config.toml
attn_scale = 0.0956
beta1 = 0.95
lr_head = 0.00374
schedule = "wsd"
batch_tokens = [32768, 65536, 131072]
Each number is 500 + 50 x the weight over its row's rms, rounded and kept within 0 to 999. Layers, rows and columns count from 0. Numbers have three digits each. The size before them is the row's rms in percent of the matrix's.

# up: layer 2 MLP up, 2560x640, rms 0.189, rows 97-246, columns 360-399
# down: layer 2 MLP down (transposed), 2560x640, rms 0.048, rows 97-246, columns 360-399
up97 118:575563439408465505454512519459641559562509475442444462517570505478411495490432491505491517406510506548473566488455528508
down97 106:549364513520573490509505472500530479550508537413589462549520521585541533512505482467529452529552526473563426483496534580
up98 114:494453496511580541545520565529474525549484463498384551562542478535505512529506519424466449547582523603502552514648507429
down98 114:518476534539502446549507529607578448516487520504406529521444516505495539497621520497493463470499457511438583528589518474
up99 088:470509556439480498496530487611403496422476525503515518450532621462506497535540515447572546498481553577511496564544496518
down99 091:537511517495510510521519473426512502548429475438442400640439484474591454532507543500414552558533377523442432449525487582
up100 095:492535458500437555399588465530548541471508583488511519455532482490538453554534505538470448436498455471451395492542523535
down100 098:452633435487504600435552494465524518523484600483462445454507503492492516442503459544468472410499493552488451486493550518
up101 101:548514441486556520571500416563540549545552478554568436477530512422518532444501497530510528512440508527489526487462417477
down101 104:541443502438492479457558570472461511494565474525524494568509437383500447517458499527492509518491438564563556449515499501
up102 104:559536451495585440485481486602411525540488450538470448487488493479453521436445489558443408399463477575414465484456467532
down102 099:475445504501548450491427450413477414413479556480432573505436459472471566449584510571441419479498520535553429488425487543
up103 116:578516485577546506469544483527598427486521512462524437604457449586400430552585404506519428519553505521584374588474530544
down103 104:447502509555511441479444519523427518518505521580464501557526518445549511503423487529464534462637482535494501585489466539
up104 107:570425551419516492445499556507407534484494465487500509538505502548534538515425492479469401506465514576492534436487508427
down104 100:547410481559508503567563525441464543516472452449426541464489589556561538485470478515556516532513474493444474464390498478
up105 103:587531476543501479514557497448582441545521482469506559468491573555429480530545521636451506463424526485543480436457565500
down105 104:524506556490508412569402457534422609416566525478450488465515493450491547494472501492455466493485498466542488481471514550
up106 087:445511558528572567543432514528616517555518509446468474553500596486482497483395504495412558500438436530615566513413568454
down106 093:489518497513525485498431503464539437550484558451523517565515562479519477516477460436416541466461473487540486504485459554
up107 091:538412554428511504525408531495521467466469637558489417496531504386569527553401515427519535597562486535499565565490571520
down107 105:462456572506526521524563506507450553526534349488567466416514536541462587543558474495502451493542583482475437469494506554
up108 096:527515530508469500550594519443576512534504472506574550566535515488482503499499462553516380512487532427538543377547453491
down108 098:488513520509477599480496433483538524601489470533533510490431503506569597553555493528577431485534542509452540413438446504
up109 087:449508576506562557500469558465401469497431394581452463537510464428475543490561588665431581480582574590523552517557501553
down109 096:381465537520627510462565529428440484463508475522486442478471569435454563543533528578460625443499528521554506573545532562
up110 102:469492537527587522518448630533574565541508574461530463502478503479414504469514512458477466618463590568519486535462474405
down110 104:531496422542557492442496483498526562444479476497516488458526457542487510471466498533501516554557481519510451474472519449
up111 101:529448417551560561473444462555541509466435499544511531478479498482467436437509545554487562479470488466509414466455524448
down111 098:567482488466551496581511502542458441530426586526446433470485500504462473430466467461482503528521507513491431505481494510
up112 094:601509513513485548519545540513469535528541527557492537458487482434511572583491507518490403567462519523436471452510579550
down112 095:598523429512543557524609510549505473429566496521522414504455498505453482568504514527512426556500543465476483466494495518
up113 099:458507556433497523482473539439548392469392488528600438570492550484406497565485554483411512499517495468418566524555565519
down113 097:438395374481548476522436558476511531535489568502451532540499500458307628546561458510583478549468583499513513456530418543
up114 100:496407471524491500525451458501476508543558420503528435441583594526511524540538514581522448517486557549570521588568452481
down114 103:527446460436478407542491447545472568499603533514458468406497577476542526541547506520538436518492509510574542501506422548
up115 093:529497528472578466481461481419474450560489486523477538449572499463469539579540400541420447437555507574511503452453552401
down115 096:462499529433490575575438492510498477500461504578500491529530518471514544555579468591469509457494440487518533447439464436
up116 090:476560559508539516487452541448539539562477535487546577547484471599493511463478531475494464463441523505441611504502416495
down116 098:514588507566491592560510491554527463453557548536588477590503466580387549551489524387521473451504527516541562556450440466
up117 091:429509446469542562552551499471534436520538569468486489518553531503597567464429487473502551575511487464486486516408599452
down117 093:489441492483535597553448461484545478493495453486429422508504438494521524500558444530520424534456521524477461416503492579
up118 105:469444492514535560467524437455544408436481467457529456566491592453532530541406545489554501566442397482493508477561505426
down118 101:426571515586487514429539491564506449468505505481580575558555382519504446424443443479572497574564464495458430531518511481
up119 100:478469460473531514464410661427525532553569415518553464440495522448490479516465599515530536525544458470438494441455486465
down119 096:446503540451500538482500547535486473484531616537429478523508491574602572553612502495447550539472437618462530445498513517
up120 106:489532508503505414528473514485470490535481436448549478537500528469491495496546435495515526510445490534515529523511476487
down120 107:537496482484530414586498480501469469493544453501535545516500496507512466483494495490530434493440539504458487546426493458
up121 107:447449529508469501509547390526474527553513427488488536487454414548554511550500491599555511525500526613461554511531468505
down121 104:418535495535468443495541474419541550502561411491453436471485589565458448475521398510532541493521534500429451449504549472
up122 103:462478455459520555482528546439502514607543431577455428582585464517499480436496540430518481545463493521553415514564493360
down122 105:472535509463513521484485524499543488498525471508490523451571507503590417461474525354523441555532424504474516460463483487
up123 101:493488498470472498512470519576497522512422505458468510534480512532523510569455491520570568496491478483540505541524603501
down123 099:572574602599508506513590550500529500524454416530530360489547444576554540470506486471476501482575439459593429559519492512
up124 094:478582563469468479537463461520469487508519441502473502525529564569550532580435520550463485544489526537500597459452487423
down124 098:466572487414472425503516549507506565531503547511507567508491519488484542567482505546530479517525530515440507515474603450
up125 090:503476481595406457476445495536481493513500554479408554480562490510514516487494471539541550427616413492422503565483396409
down125 093:496501508491487430417534437497475493531550540502481547546428508492583494500545536537555540408552479512364540552499419502
up126 093:483465547533531490527490469482495440451504449608485411551586498557495533495641589496372476642544514537479557513617503428
down126 095:519520472467568539484470481532533463503510460495462310469526505489574497471552542444395584574458532535548508482531621481
up127 109:498575418541545456536521453557406469506551573580524517449560607517566523553565519519497444460550538461526505500440484493
down127 109:469409481516583492450384540566510547536528515544579464572536486470451550529474569545480477571422518512511492476506431483
up128 097:549378486526489455388481507519469509537406658471514478395512575441524510525504554475465508516549577546529502380528511419
down128 095:515435445528529468480459521534467484484455671519489461488477567534526538511470495539472544480489444420551378304556512533
up129 092:490578476490540546496586398490574511444447508434501448539539584561470423499429550580575457520384450550437551532452609410
down129 099:417508488476567555497554513575525471389441512475449465553485543543391474494448501519473583474534457554531498510528588513
up130 100:526397539420504483494421456438518532555483509483545482390553515575552563549436546511518515535475466450487526549606499513
down130 098:512583501433474434511504467485621486551523549499491495452518448483513454533446527476496545593525493559499525509521467484
up131 098:429534473553418471469532597529512484566513562513540452454509459478448528497425542441530470531464460438586526420426538502
down131 098:456472465467441526490541505463530501465530631482480478467415572533581587555411488525527437483564530529533409567497457558
up132 099:571597521454470524521487601551555495579469511516476425386544470494602563474407473499469551426584587519493494476500517486
down132 098:510455590459461604525424479531472549433375458443442572396442500511482487530442534519564542570395400524634582499496444475
up133 106:499463500430460552548464555491459460577411465424487517532518495537411504452501516421442464439509495624564496421470507506
down133 100:475442449502504515483499481600626519495394578440449564497518462573522437562488411533502498527509511489541492509554486595
up134 093:535550510430498547474488438535488487497464369473443529544413512427450608451553551473469488534496543520561518505460582541
down134 096:547462503446504469459437454408414479487535433575474575513486557531504554544512509562470451553457492444512430484413442528
up135 098:515636559506564517483482602439547584571537460388514542447476520528520463594520495476657516538488468565485587457436510463
down135 104:465596497555425493509539527543503390513527469558542480465373395538478480519523441489447523527389419487487556487556470428
up136 103:536396461489549498441463537504594506545497527482504507521475495539579541488542569472514470389554580474556508482493480460
down136 102:470531506547542510502492518482529524577489605547589533626428573456639514498521551415504551514452574606549449452526446447
up137 092:465389476489578525457535582506506484504475496502433435495433410482543459494465581456417540502521487639530384439498435449
down137 097:469450491573490434509553437461505482500487479482478507495446470393498457438478443521400531422624582524607516477482510537
up138 092:516434532417507494413510483558411490449437408541484490542500543555576435488453530548516530456438576494371476497563490537
down138 096:524550524474422476515510546468537543433489444524579605490470506539538577444468491525502512460445459441335421486486531498
up139 111:552574533413528451509497530554507459526521466540419462452610472400489553508447545374415506439574482546531487515464501473
down139 107:563448511574552429499564345518527472585438501519504507510503568626485496544551497518470509548519447501475533443573507493
up140 096:423444436468467584586477491458548465546409568478437487489405456510496447539404486530500458507506531557522540516544446445
down140 103:565415533477482534507488514408521464494403496536546456413522489480515469598433522532474535473530444522518443528600482489
up141 097:560496399405562466602434526494556490484554496466378564476520577548512415477461498471477464490488495506455485551544448475
down141 107:505476455454383565572533597504613434478530512472499473553462409450479453511477458483444382456444523487387520512565560418
up142 098:474496576521444486468458510596502528531509481497462574510521426505441523513567467389599422440445439480610480565549532514
down142 102:527446508496589441571392380446471530463567480520453551536491484495521515404501554378527502567522424415482504531495531395
up143 091:515577517484499465476535453472453555584522509473531478397518555461496478527531494565379524506450484483493522441563498491
down143 094:501505474528561498435484482456506557567504556458475430466483450618474494565470438553487513490504471507500451423424494523
up144 096:542442613446491461548565571414593486529524572484534443518455479514548560535408590604512476509594582529464576470531533498
down144 106:590498540564487508486464420472477524587500500578511522414497526489518505491471456436490514548529537445515514491487523502
up145 099:514502521453579527434559540462397494499467475498596533467493495517611504442505438502451553534480612596487495486449518500
down145 103:588478526525504583500447492462535450501429437475504442498452498521523549529458547444476503453415441555533508515418516515
up146 099:524516550508517530508476514495541480517521479453483493614452612575519500502434499448534408515558465537493559504464481454
down146 098:476462567487487530444498628587554532470496570478550510470382503530562561483495461442551464528504498475484382472545465546
up147 105:537468403389384480572509502477530493489521506462484512559474593602516419628510474544507527523552587515670448560556488527
down147 107:523515442541507533509456502514424468429519516604575564448495491441524518437604448482459499464483519501518481476496528592
up148 102:475539545537538570540450593602470544589480570457560537493519553428481446512598472523608511571446538574541537493545589552
down148 101:541457533509521541502513463581526463458476520429521489550553408531531525442458481428540522524569458405490569558429529409
up149 104:390470506439499470491457492503480465590415457517485533508508504513493486531457447461511436519425421456480464548493527483
down149 097:466577483564545464549502515467566574414520549442543469492489518445422464517491547501476530436615479611581561435557429514
up150 096:588553501532546465489519465462462448581458547449425463526515546540509432502423360594589466533396465430490476544534583510
down150 097:551459411445597472480383508469519535555556464533542573446476481463455509554452469518508510550493534393423554530503555520
up151 105:483480484451405481516449536560436629584488519503485492472465406534550501428477434497549500425485501541583526500506385493
down151 099:467483479514368483523458486430552456542564451584540410527528464558533499515476483473400494384471584484546571522490480531
up152 117:531593408541489524491523466512524461544494491427635516491491564555528479504427431528459504520567507503528437547538615380
down152 109:435467548576532539516489479427472539460567580492586460416455574495510472511424501430451534538630506513540451464583534482
up153 097:478502562557534532539482508479502440559613501482532448454518478447426579531452644557513604516526458565561469502548577516
down153 102:596452498491412491556499545617545462484442525463520605470572482550536583562484547433494514492495486538518532467447414485
up154 098:393528435579483449418500416511374492491437489482542580464591550444424441511616452497499526464402551424566576513474433479
down154 100:429549512469407536487562509561481549491464510489523512582508579513481501552581490507523573431574510519606481364553492470
up155 100:443489444489546586553491577526605576559496550428399461470490454561496540473523540447506545512564424465531489588505456417
down155 103:508535563516445531511494495539574502507416433471497485496522543524443434472500489430436520553542500575554509543514550421
up156 106:450421572568518525488582552517540614551543504480505463426521420482470465495501564509532480477542444472454469391430341497
down156 107:494609554502609452567554568466531506528530420512510545495603487443437527535530548499530529456490487446428538497567459492
up157 100:597571556505465561456531502508561518432499476455521514431435469566536518437507526493509528447533519586498513511473476484
down157 094:543510601484515560504533490498453561500513583481522518533494523478504471524518428497475548522484510463552471447476576534
up158 102:502527547499489483525449451469485445579531488501368426509459461520470485504435580516438558475568515556594353458513538530
down158 098:510515506536525502512570555459506385477469447531395519502589451473616434539528423460515412468491563541536509469475554493
up159 116:578521487465453504565490472463487426594449536486537557448523403494504518527453360507548470532521496548478504559506524525
down159 105:469373450441456517498506455468457486547504533420419533512579516506498475447506518462527463466463500469572475521524589595
up160 131:580593531558561521514499530515512589612471443474572538426464501476493540518508525492518517553417513553482456565553460450
down160 114:479449528442533446496542532438545535487506601487474477491470476510450519542471401508491592499545472491562502447441586676
up161 103:429558526482488479537431466510545522470411496583473592527574562511570507426470411442479486610492538516507555461528483495
down161 107:533508421502577491518485480470523475532428426495436551539508514431523585477578590447542598494556571495447487472516520484
up162 099:622479499565548398461481509475549511518369582475560520513489534501535498467540521527551512537495541452520512675474538516
down162 095:479511488431529477497413456512510536405458510549469510491529492454433525501523478455546506482506457520486466545492492494
up163 102:471488463522499489473510543565566522577534456520548514459483480502566531465514568490524448466542426574484489459464445469
down163 101:531417532576464554396418469445446546449431514481555491475505478562528448536531467581481433531497449407550483454546561390
up164 106:493456434509518542628529488489572490616476448449514535563451472490567546471599473562447564534431553440561533503556454563
down164 103:670444544549560456489501475488590444531422411656476500504512436519492499493451602532475503452599462492540524492454384521
up165 103:514543487439527607537405522515501444495527438601470560486498546564403497481493514495558469551455586515489583574511473506
down165 110:515489494480416586430636492489514461352469491546500555469503467486485529445489503541526440521631456542449480635545465451
up166 102:435478482450394534555527528395566567544513509535468450451441458560496468520455483515600507503514461554428431400473552450
down166 107:493505494526339435466495484426571510482489471496509447539616524481409500497481476487519379556544512523434573508467398462
up167 110:514473554556521449489452529373557414532439476540427423555510552545557489494410445499552556505482468549476484469500565415
down167 103:588471460504530503392485406587441531579574505457450478426487492537467435494527460401471525474560512483481503471496499522
up168 096:477520415506350503512494467538548540523572502410387419405609449487515427533418618491573569516534554510525479512456511508
down168 098:487484539546396458575540437459498472538477466454472428479442514470529394467487498425499559490445379547529466437582445479
up169 097:486500375484432461527475488439477471517541459458516568519488447447475499455613552419566431433484483465495474459565520481
down169 097:428469558471441499538494524467477486419563502483482400494423527454491503547482544523630495517519507556502507471550432476
up170 109:550570502482364544492500488540521480543505477583510472613385486435498350574630487509487510489418463486466505399469463586
down170 102:487505477542511577571491545501486512445488448515501485444553564492464546510404511513470501433440538441509532447465462509
up171 091:553448550468583505468468460521470596472464517536477518556491567574546386555550504403455553549495419492433538483484472425
down171 095:505463611481477432482465444553469542463475542527499533515410509514650466518502448447476526463454427497473509463468518534
up172 095:499379497527417479436510475432515487467406466536468540479481499560475605399546530584472472574579514467380539482454453538
down172 097:460469512541463505450571533508504504451468560523508552521458439518549437438542428579502454586491467463539462524439480474
up173 101:511455524566471476587545514482480451553488491467460418550488512538485433455487460479513539583418555547513524632612470504
down173 098:456544537545457441603617530486595536566506551440513551513461463541505465523514533609444577546542452544463343540516462538
up174 105:521517457602621538556534597530499508492525515499497518385497498491547497458468631480542521508528562549504441440534552403
down174 099:454487446602510628446484472447531585467486517484489537458505483542463536507570492428627571446628567608519426489517526536
up175 091:468515561461579511551478554507572587442487500575461598479502461544438468526515508420545501479524557571505540485506522473
down175 097:469519494559554379511448548533504459402461450540442459482491552504513525567604481410551509493507451548516588491475484499
up176 120:480489467480588612446481500517509468511383456506463461485405612430553529562561460522571520504466520505514533503489442441
down176 109:484440508476592531483530527581575471493531508520488405537465414492540491525550409493490438508622515462484411569501468524
up177 096:473474447454526520460502537518559516432413472466593468447580542555494485532486435454406546464543486470556434483399574412
down177 100:516497485478424533466427442512520537489414490512584439546535502572493625572483457481482482526473518531572503470445558464
up178 102:523471443484423552525427505439480441372450498490449506491596522511505419492542525383543495506419494409558496521482526486
down178 101:566468462567438596595535478578378454421501560466491541484501516543484455521491477436507553458439486518463472497503498487
up179 089:437447493518473477495507501522529537491475531489573598476523493479452505477507497490527503501416515495463560491469564488
down179 092:537517524484461440426579459534512559538397535522490499594363429506519522484512552447539508432558572561530537512464553415
up180 096:557551462503506612468412537512539508461461536506543478534502488488431424460440558505561589403573549479582424448540439476
down180 097:533558531555488540501469488491475427468517469556518528527392531429436500566449472494519580446513483456510316482576522479
up181 092:523425486497527408424570496567524400553383437534548601534465505482530517430518552502499492504556497619556500537549479515
down181 099:600472496554514470417590501515523470476527432603522588491524517513548457478502452567517536507570520432593515547518577532
up182 109:480536480439485511528520549543433503464494503476486445505503538517460480546568524459528564513435588460530571524556457471
down182 109:544397555400527543400480474438543486443538572556472510521558501476398491477507477517546483545472572532443590516445517508
up183 096:564417515555491514577508513547484459458434478498485571505452427562504450435445516590572442494512558591458472569416469567
down183 095:496428559547551448614546484594431432638561502520473565587458486432501504526509418587565559498523500497438531594397479506
up184 112:515612489581578498511455496524502556640507501602498480438571514459588557522520455584496550456460482497550432545652474517
down184 109:479479511574634515506514561461453530447405624552511417449564506416532568439514473523472571487487497448481543583435497629
up185 100:527508531462508579520386401523476590506461454523532486487504455562525530500477423526622477508440514524575630490595535465
down185 098:458575434506510556445531467544441538455461418523523509520475521514420492542531550601427478510574556522544584585465470472
up186 105:518495480480521514401520565516571545397566572460499450524501456456518511475568425596603466551533510507514467506457514531
down186 106:526477594494577435515630532481482538541451529502484518466471456541578475508438531493509543484457667401469553489522507546
up187 097:460557501476513532560568557463574434501425489544534466483492506336478381484462519536449474572513509527523560506479529454
down187 094:441510517486558382445478437530466499506482543425557402424471538564520652487485501448558499434502493498481489495520453487
up188 096:504492466587589608516578558523448437489469490547523417572609405542545585639473553578600519507558533543422498559540609513
down188 095:577509467608551488563438488599477410443425525514520486558514376562508541540587470509588555528553568468417468541614520573
up189 104:503513498533508617482425467560436503519478542542550487501543521507514509361578510536558529571576628530494572538443499559
down189 105:455503451461448561561574501472453479448482377571434464505508528539442465427503558517529413567535462597482508550477524561
up190 101:479542567447537550507501460462523556474558493489560545470510460510587460549423551482494463459467522456492519516592552511
down190 100:502544651519466536505533446410527552471489452479474433465491459521478449627552492495455554512476454494411478516474505521
up191 090:417553484493546480541397452483486478517525412540593484449537488447427488536494548511462499563521497516506528568447518472
down191 096:527488419550503452418473445484520443585597521433517465540496482518443351498507520565540446511502530534531476427395451505
up192 118:556553504479533524572557524566493525504527475508512442508448520533512505540504418519536496457465490540576419546593458528
down192 100:530553536451484483523486497459423518528540494460478391473472509502489498483566323531513593429557559496467513490482435529
up193 087:588462576413535552514496573527504544574442426474579505552470571548594543514510487560453546566451401534445513511452581484
down193 093:543455486454516474498497517524416507458532512488414622505437593449616538458505511510434446450510407527438539562434452471
up194 100:395480555490600500474472574483540484504517522537508540453515571356566563506427531419528540383543472606547498535523477403
down194 105:571443508454579477494476475540497527482528569532573545443547483485500524478502555492547453484540574528551532443481474543
up195 095:356479553502577528562450502530505536604479543502377565427495491436505505451466566349551456447499463425582552494539591567
down195 097:468536548469594559543519514574448451567463606516472499505519562472436513501462507528463466489564484548631402426517613540
up196 096:487509497538464519489501525483543507517444530453462534465501470484480491504523460386507514518601503529452498446479456576
down196 099:481520508509463502552511470477477452486455560548438478474460485366441490490488484467536471457493561611481597461458561483
up197 096:453496538476445496515508440520450517467468519573408561490421531569504548576594484466454570524473566457598413514647574545
down197 104:493491433527467492544498502512495536439562551501526554489498487593504555536481499462566455511467538515539447476475565435
up198 097:454528493607391474463517577502498508408492426438534433474512548479562436439526503462403558453459529475485541545481509451
down198 097:471497515552371505512591499438476513341467522418505455534474520444576459476544511517476484463438511499565438546509504520
up199 106:481495454478504493511449566525522477512534510417556521492475501489435374533537546469435535459529456487543479578520530447
down199 107:546531558530566553500527457513473517538438524471472515483542487570527478473506558464528568469583493560575551515569509436
up200 093:453510524444481504446494504482525427505464474618590558437430506464412488455455524535510487574495458511526575430434634500
down200 097:527452535531509577481505482458419467478434432538609513534453566509436445438491447527458540498498488469572486498499553469
up201 108:550498502512454499457495467491526459520495463494453534485510491602454549508435440533410520603434551481365528495479423474
down201 107:632484585505497502450514557459483449527429407523419477570549551539439525466443503495434630527503474558508415521490362523
up202 095:500478480615464513497527383581458574495487541521456348505525512521483438492512559522453578495421507468500438523431555391
down202 097:543547567550452491436566446548461527510369564601449433548460489505459492466569519489514393589549459555456483509473511485
up203 093:460437539517526540522546532495564451519397505545517455472589469483485570474535542519473480521609487513562481447504505588
down203 098:612500494433499498512623467411454445458447492474514568527392423556456411507543510510508570521450474563490488537484490433
up204 106:490556443440479578430511465563557535534476464537515503492529590522502488609529568469551498466518508494469535509413524426
down204 109:467458462472545515526530547554540553485553525545583503522533485474561388518576523460520548464496552399495473519562486518
up205 095:512535528490540508480540511474451578590497413530475386408495516535481513512495508536487517510556434524597588485497476385
down205 095:525579510439548499498534467529542511510494415464386390462544536562532468553492426516508444524507473464539561463474384487
up206 104:509562501416509491513491510453528467539516501562513416498581523491512490507472547513547403524444581485469529491509445492
down206 104:587504478503534476578518515529513418472570451561486485505568584474549472548468466457540494478497547555471415564535416471
up207 102:466534513482484524493542440486474452568500555496505525474480513542519424417582450525474448503481454515517366495506568509
down207 105:528496534514519540509468454419508561527388559502527541465506482502472479558555475499545490453469417607385448410560500441
up208 096:526494579502524651519533494492493519495549531546484498541547550446595465504471462517444465559480502481536512440539478525
down208 097:537500467536524508587436527511548479470521461539443592408492460566564475451480587501424486526391468462510568464493494456
up209 102:484495508470544527472540497574437518508485461507577510449412588440539474505410542468491543409497583526457686473471496465
down209 102:426432472544461499472522493474555528585445509412490583489496472487537437528544597566506454507411349416509549524562512608
up210 094:519521465481512597456520560507517481463432524522508483458552345511499497588525457448521563454534553522538504456491496429
down210 098:485476403508548574533471500438561524451470472510444522510460436492520469546421447421473576432581539485481525479551455536
up211 093:460492540504535493412460422508513586580506457466473467454597501481503372498439609519520510490530463535486594603518471511
down211 097:480484422451509430521538490566533442569410448495501534543535466470520380445493399492595556521441574555459441528483490505
up212 096:465539476524525474486546490529493555541512533567598559474582563525573528566487532480506544524470524521416529517490460561
down212 096:564522528455494615361493501465432494468572467469616534520543514530538615539447537432516517506486465453508583563481496585
up213 105:545452477546540577562520467499450553586421540446536466446527482577511477518528519553544510433510555529515592521570480509
down213 107:477447483539445422528502498475560489490566529431501521476512475488425535500467484547547537475479482578575525462523435541
up214 096:488494430560587483516494529448498498485495495496548450551528495574504584482429487521543623448616419612550463436525497505
down214 097:522557580493465502382472528459458529520483542428480531476483468473452475545581470565476420382548439430481508568517520507
up215 095:474459503559475609490486514528506509511535511486566545500597524391488405455532582531509515484515505576501514477454422464
down215 098:520455551501605495381465531454537444548545538377460533503489498552603516427540552594553498506517490535524567563501462573
up216 102:424449600468469482474401520447515544505482512411408557469438562481581414521487544472525456534520480587512504505521534511
down216 100:485526522545505488465512411520452577501444572621573466460609459455514610524494497467559531529539498488518447490575475447
up217 104:485480478462459399515569362571468462451594458528479558475512497495472501532468420528558444535507480481473484590434453477
down217 103:524476398444565548520501528597482450500498555497398556549454506517445487509511505392477554493464466513540474563456520467
up218 094:586586432497448513511477454518497448533603499478482459537446485456597462456456538504509496565565433431496522471471506516
down218 097:571461521600571510588537542515501512506495410512475480548466507445517454473537510472572446525439455539505504437468454452
up219 111:506547470436509520498521450520538502436493508562544451558508532457455434532517484567525436536517459444415540503462478503
down219 109:619437528498443439528514462553535540448503563476440527459520539525550500544550444465388529474455506442524460436483486470
up220 136:506507552547490538436512515619404536529495483415494456453417522593576469544483510386436559523625580609547503481429499589
down220 116:555466525509458486532533488484487467470534511633453484472513465489447437595611356551453508586539398498495470532509442532
up221 096:534566462475470514461517458491437463454493458477529485490478498506474485469508479533471576560530475633438463448462554429
down221 098:612514481407423574396487433504447457475439510478511463552467454506500558527560554515449502599572502491433420551465387517
up222 099:551515479421469492515527542470528552640525506576499589430539461554573483604439492421489559506413550632490499496474436442
down222 100:456479537566408510483553475398511502337448426433512534407463502544438515564374468527481527496535458525563507400493485489
up223 098:492576343528483517469502481515481495466511432521475562462526411419550428520505527468460527511519488460497606493536486531
down223 100:497439460437532541533495506537507437457472544488546475535519422525431527478554509553493385481507567424543517475496557579
up224 091:587417559497433579427547519471590484486485589492551461518594596486562441476505541417506598414570489480474544480501569508
down224 096:462506483602432489440533450480541487498491517469531477510416469459458523460458462452536511428468456533530509460474461530
up225 113:500433546496512458531511416537454452555545483447521433540502496583488550622541493408390450595497518539551489454536550470
down225 102:597425484493509480525444543558552502426519559570553443459507451476558597485448439572456512501459539464569450452530445481
up226 113:454384550417465593440437416491606488490586569480476496510493416511541521524512589591503464507479485448529651498501476460
down226 109:460533557460537469519500527435509500479520476564553547489485500451500532504485513539502575554489501465464451476556403494
up227 100:425593489532544469483545486553469491565509391387577486485468576483412475517518486447515491473542561579462449461404470530
down227 097:478472536514481484513474533479554496552529588539539473462491517439496476435449502594495588537491517462542568555532499502
up228 097:546535491632519489535442437475554578532508382443507485511452545516513531477538495521612474510432477549463525515530564500
down228 105:476482479499545408548441521483651512538518518555457506555498516471482439452449486531479481433447446489485493473497384535
up229 093:504484541482527508453507486438510443485474519546438472490470443457456523547507516465465529515520507503553341524531535502
down229 102:513500472575476491429544529545477545550508484448544504450587495507523610482582536518527436415475484597518509450520376593
up230 106:470455500389607500474540503510603512454525561538531489448489431505482508485538485513461494493456532588538474473514499452
down230 102:403443462542548475537519524462601480447498584531470488515527542501470480477465491355406410529526560504438504493469574433
up231 108:427405485442488512489521566560498482501530455439455493509540492490517587545461600440536536512578510416476476372537549534
down231 105:553480468446484488438509489564417462453494505496555518483482465464504512497432434433507454658504511548483501580550489453
up232 102:512517464461443523509453351472450495589511483530478498406505421480482492495511539480454533578495540482537450601536523516
down232 103:514438481523468505441507583571483547503531516478500469506549462448535479480492543507382506494366519502558494441469525495
up233 107:506379570547517506496551515512532383565471553428595508459534367488475430462464532472427563497556555582483436516552444541
down233 104:571464579463487533469527417522492519623457510519526426457489494480477589482493473480431557466492494454532529503460509511
up234 104:489443501581521498477463465445548391421447538591467528568518451548486389514477495483508562488459504433492492570491595521
down234 103:490486525553524571524522491440461484496481480458547506449560547604558463465573519546442513418547496487497509528532399410
up235 090:415460595450561502548488528566496500540550422563609467555491502551564411400492497508467504453507550502473572572564626439
down235 093:515481524512573465512447536517508449501473361530638582432404590511561497443604484511508546516519435551390575539525632513
up236 098:526596476461508589406483486548563487528525511491511526473563467471495476591559487542470469482543461495437476530452517468
down236 097:604398471509560511490490468584514591486532430528534570527452543539572417539556545475560587507491521544473503570527470518
up237 104:590492512479527378534578524565506485484503597483471535413483430424422611511479501509567384450456467488551446495463446516
down237 100:419438497538566505490408532478489534554540553509479564562498493468522642499531482516536520540508423504404430549527469475
up238 093:513477447484522507513508482451455631587528494502448415556471633510441501538523556560611393565446474481552569488490502532
down238 098:461513560495461523376490506556419468389480555473480499401414452503517428492463434455509507508501462464396515523518471435
up239 100:487454412382535463494422544543465550569494556509465461396533544472492527597534493499471561580448430577453485487449509551
down239 100:453534577552423528402528483465569457500554431452543484444494496482469566522476471489523568598588476475579456528505514593
up240 110:474458494491446495517458582497524588492479489462470472498467507539453573477544564391435477511561487551547468443486519597
down240 108:569487477464509480415466455470463496498588408574626518607528484459500516553533529412513521568452521523450466481507498486
up241 095:510571456589545548452488491547493537582555535520494443557517528451473559452552541435479533433605515652503471464460413514
down241 100:467550482463525438543468470493503519467471568503545443482462414513488474437525450435467494582565464367465487528529552574
up242 087:536525555529431498470530434571429579526545520467585546583497445599514513445501561572467518497454483507432446567549544530
down242 093:554469554493469520470503526528540497505463598393469553548381495561599477420408487550486464509481486458510527545465525512
up243 101:543575478529428547497504506560587464493551409472571514495525474441463562488406498458515410577471477487531502540387477480
down243 103:487532466514482406446451486533507518545505443461596521492530430515387476546461578569413506554495525518513396449484520514
up244 107:497552438491511463509462490457405472502533487477478486456499387506557500486468580470502465453485453479453474481521497495
down244 100:377569529409503485434440548412552497575465510396455569442413476436464428450452480494598438489566511509499539545437472427
up245 109:476444552447439496490578567554567408440478527498411461562465487574570455543472592545560566394560427492518424456576492579
down245 101:579508472505527517574516502435451509446418537504547522517519459472528523519496385566383455506515546460559522516466466560
up246 093:465526486488507495567499532535484594487550395459524548480422508464479426474431494474502455487557476521508514568402426487
down246 098:537468416464496606565469460489488487495613601445489525466530515468567560529456516508454511520574495525495592470404530479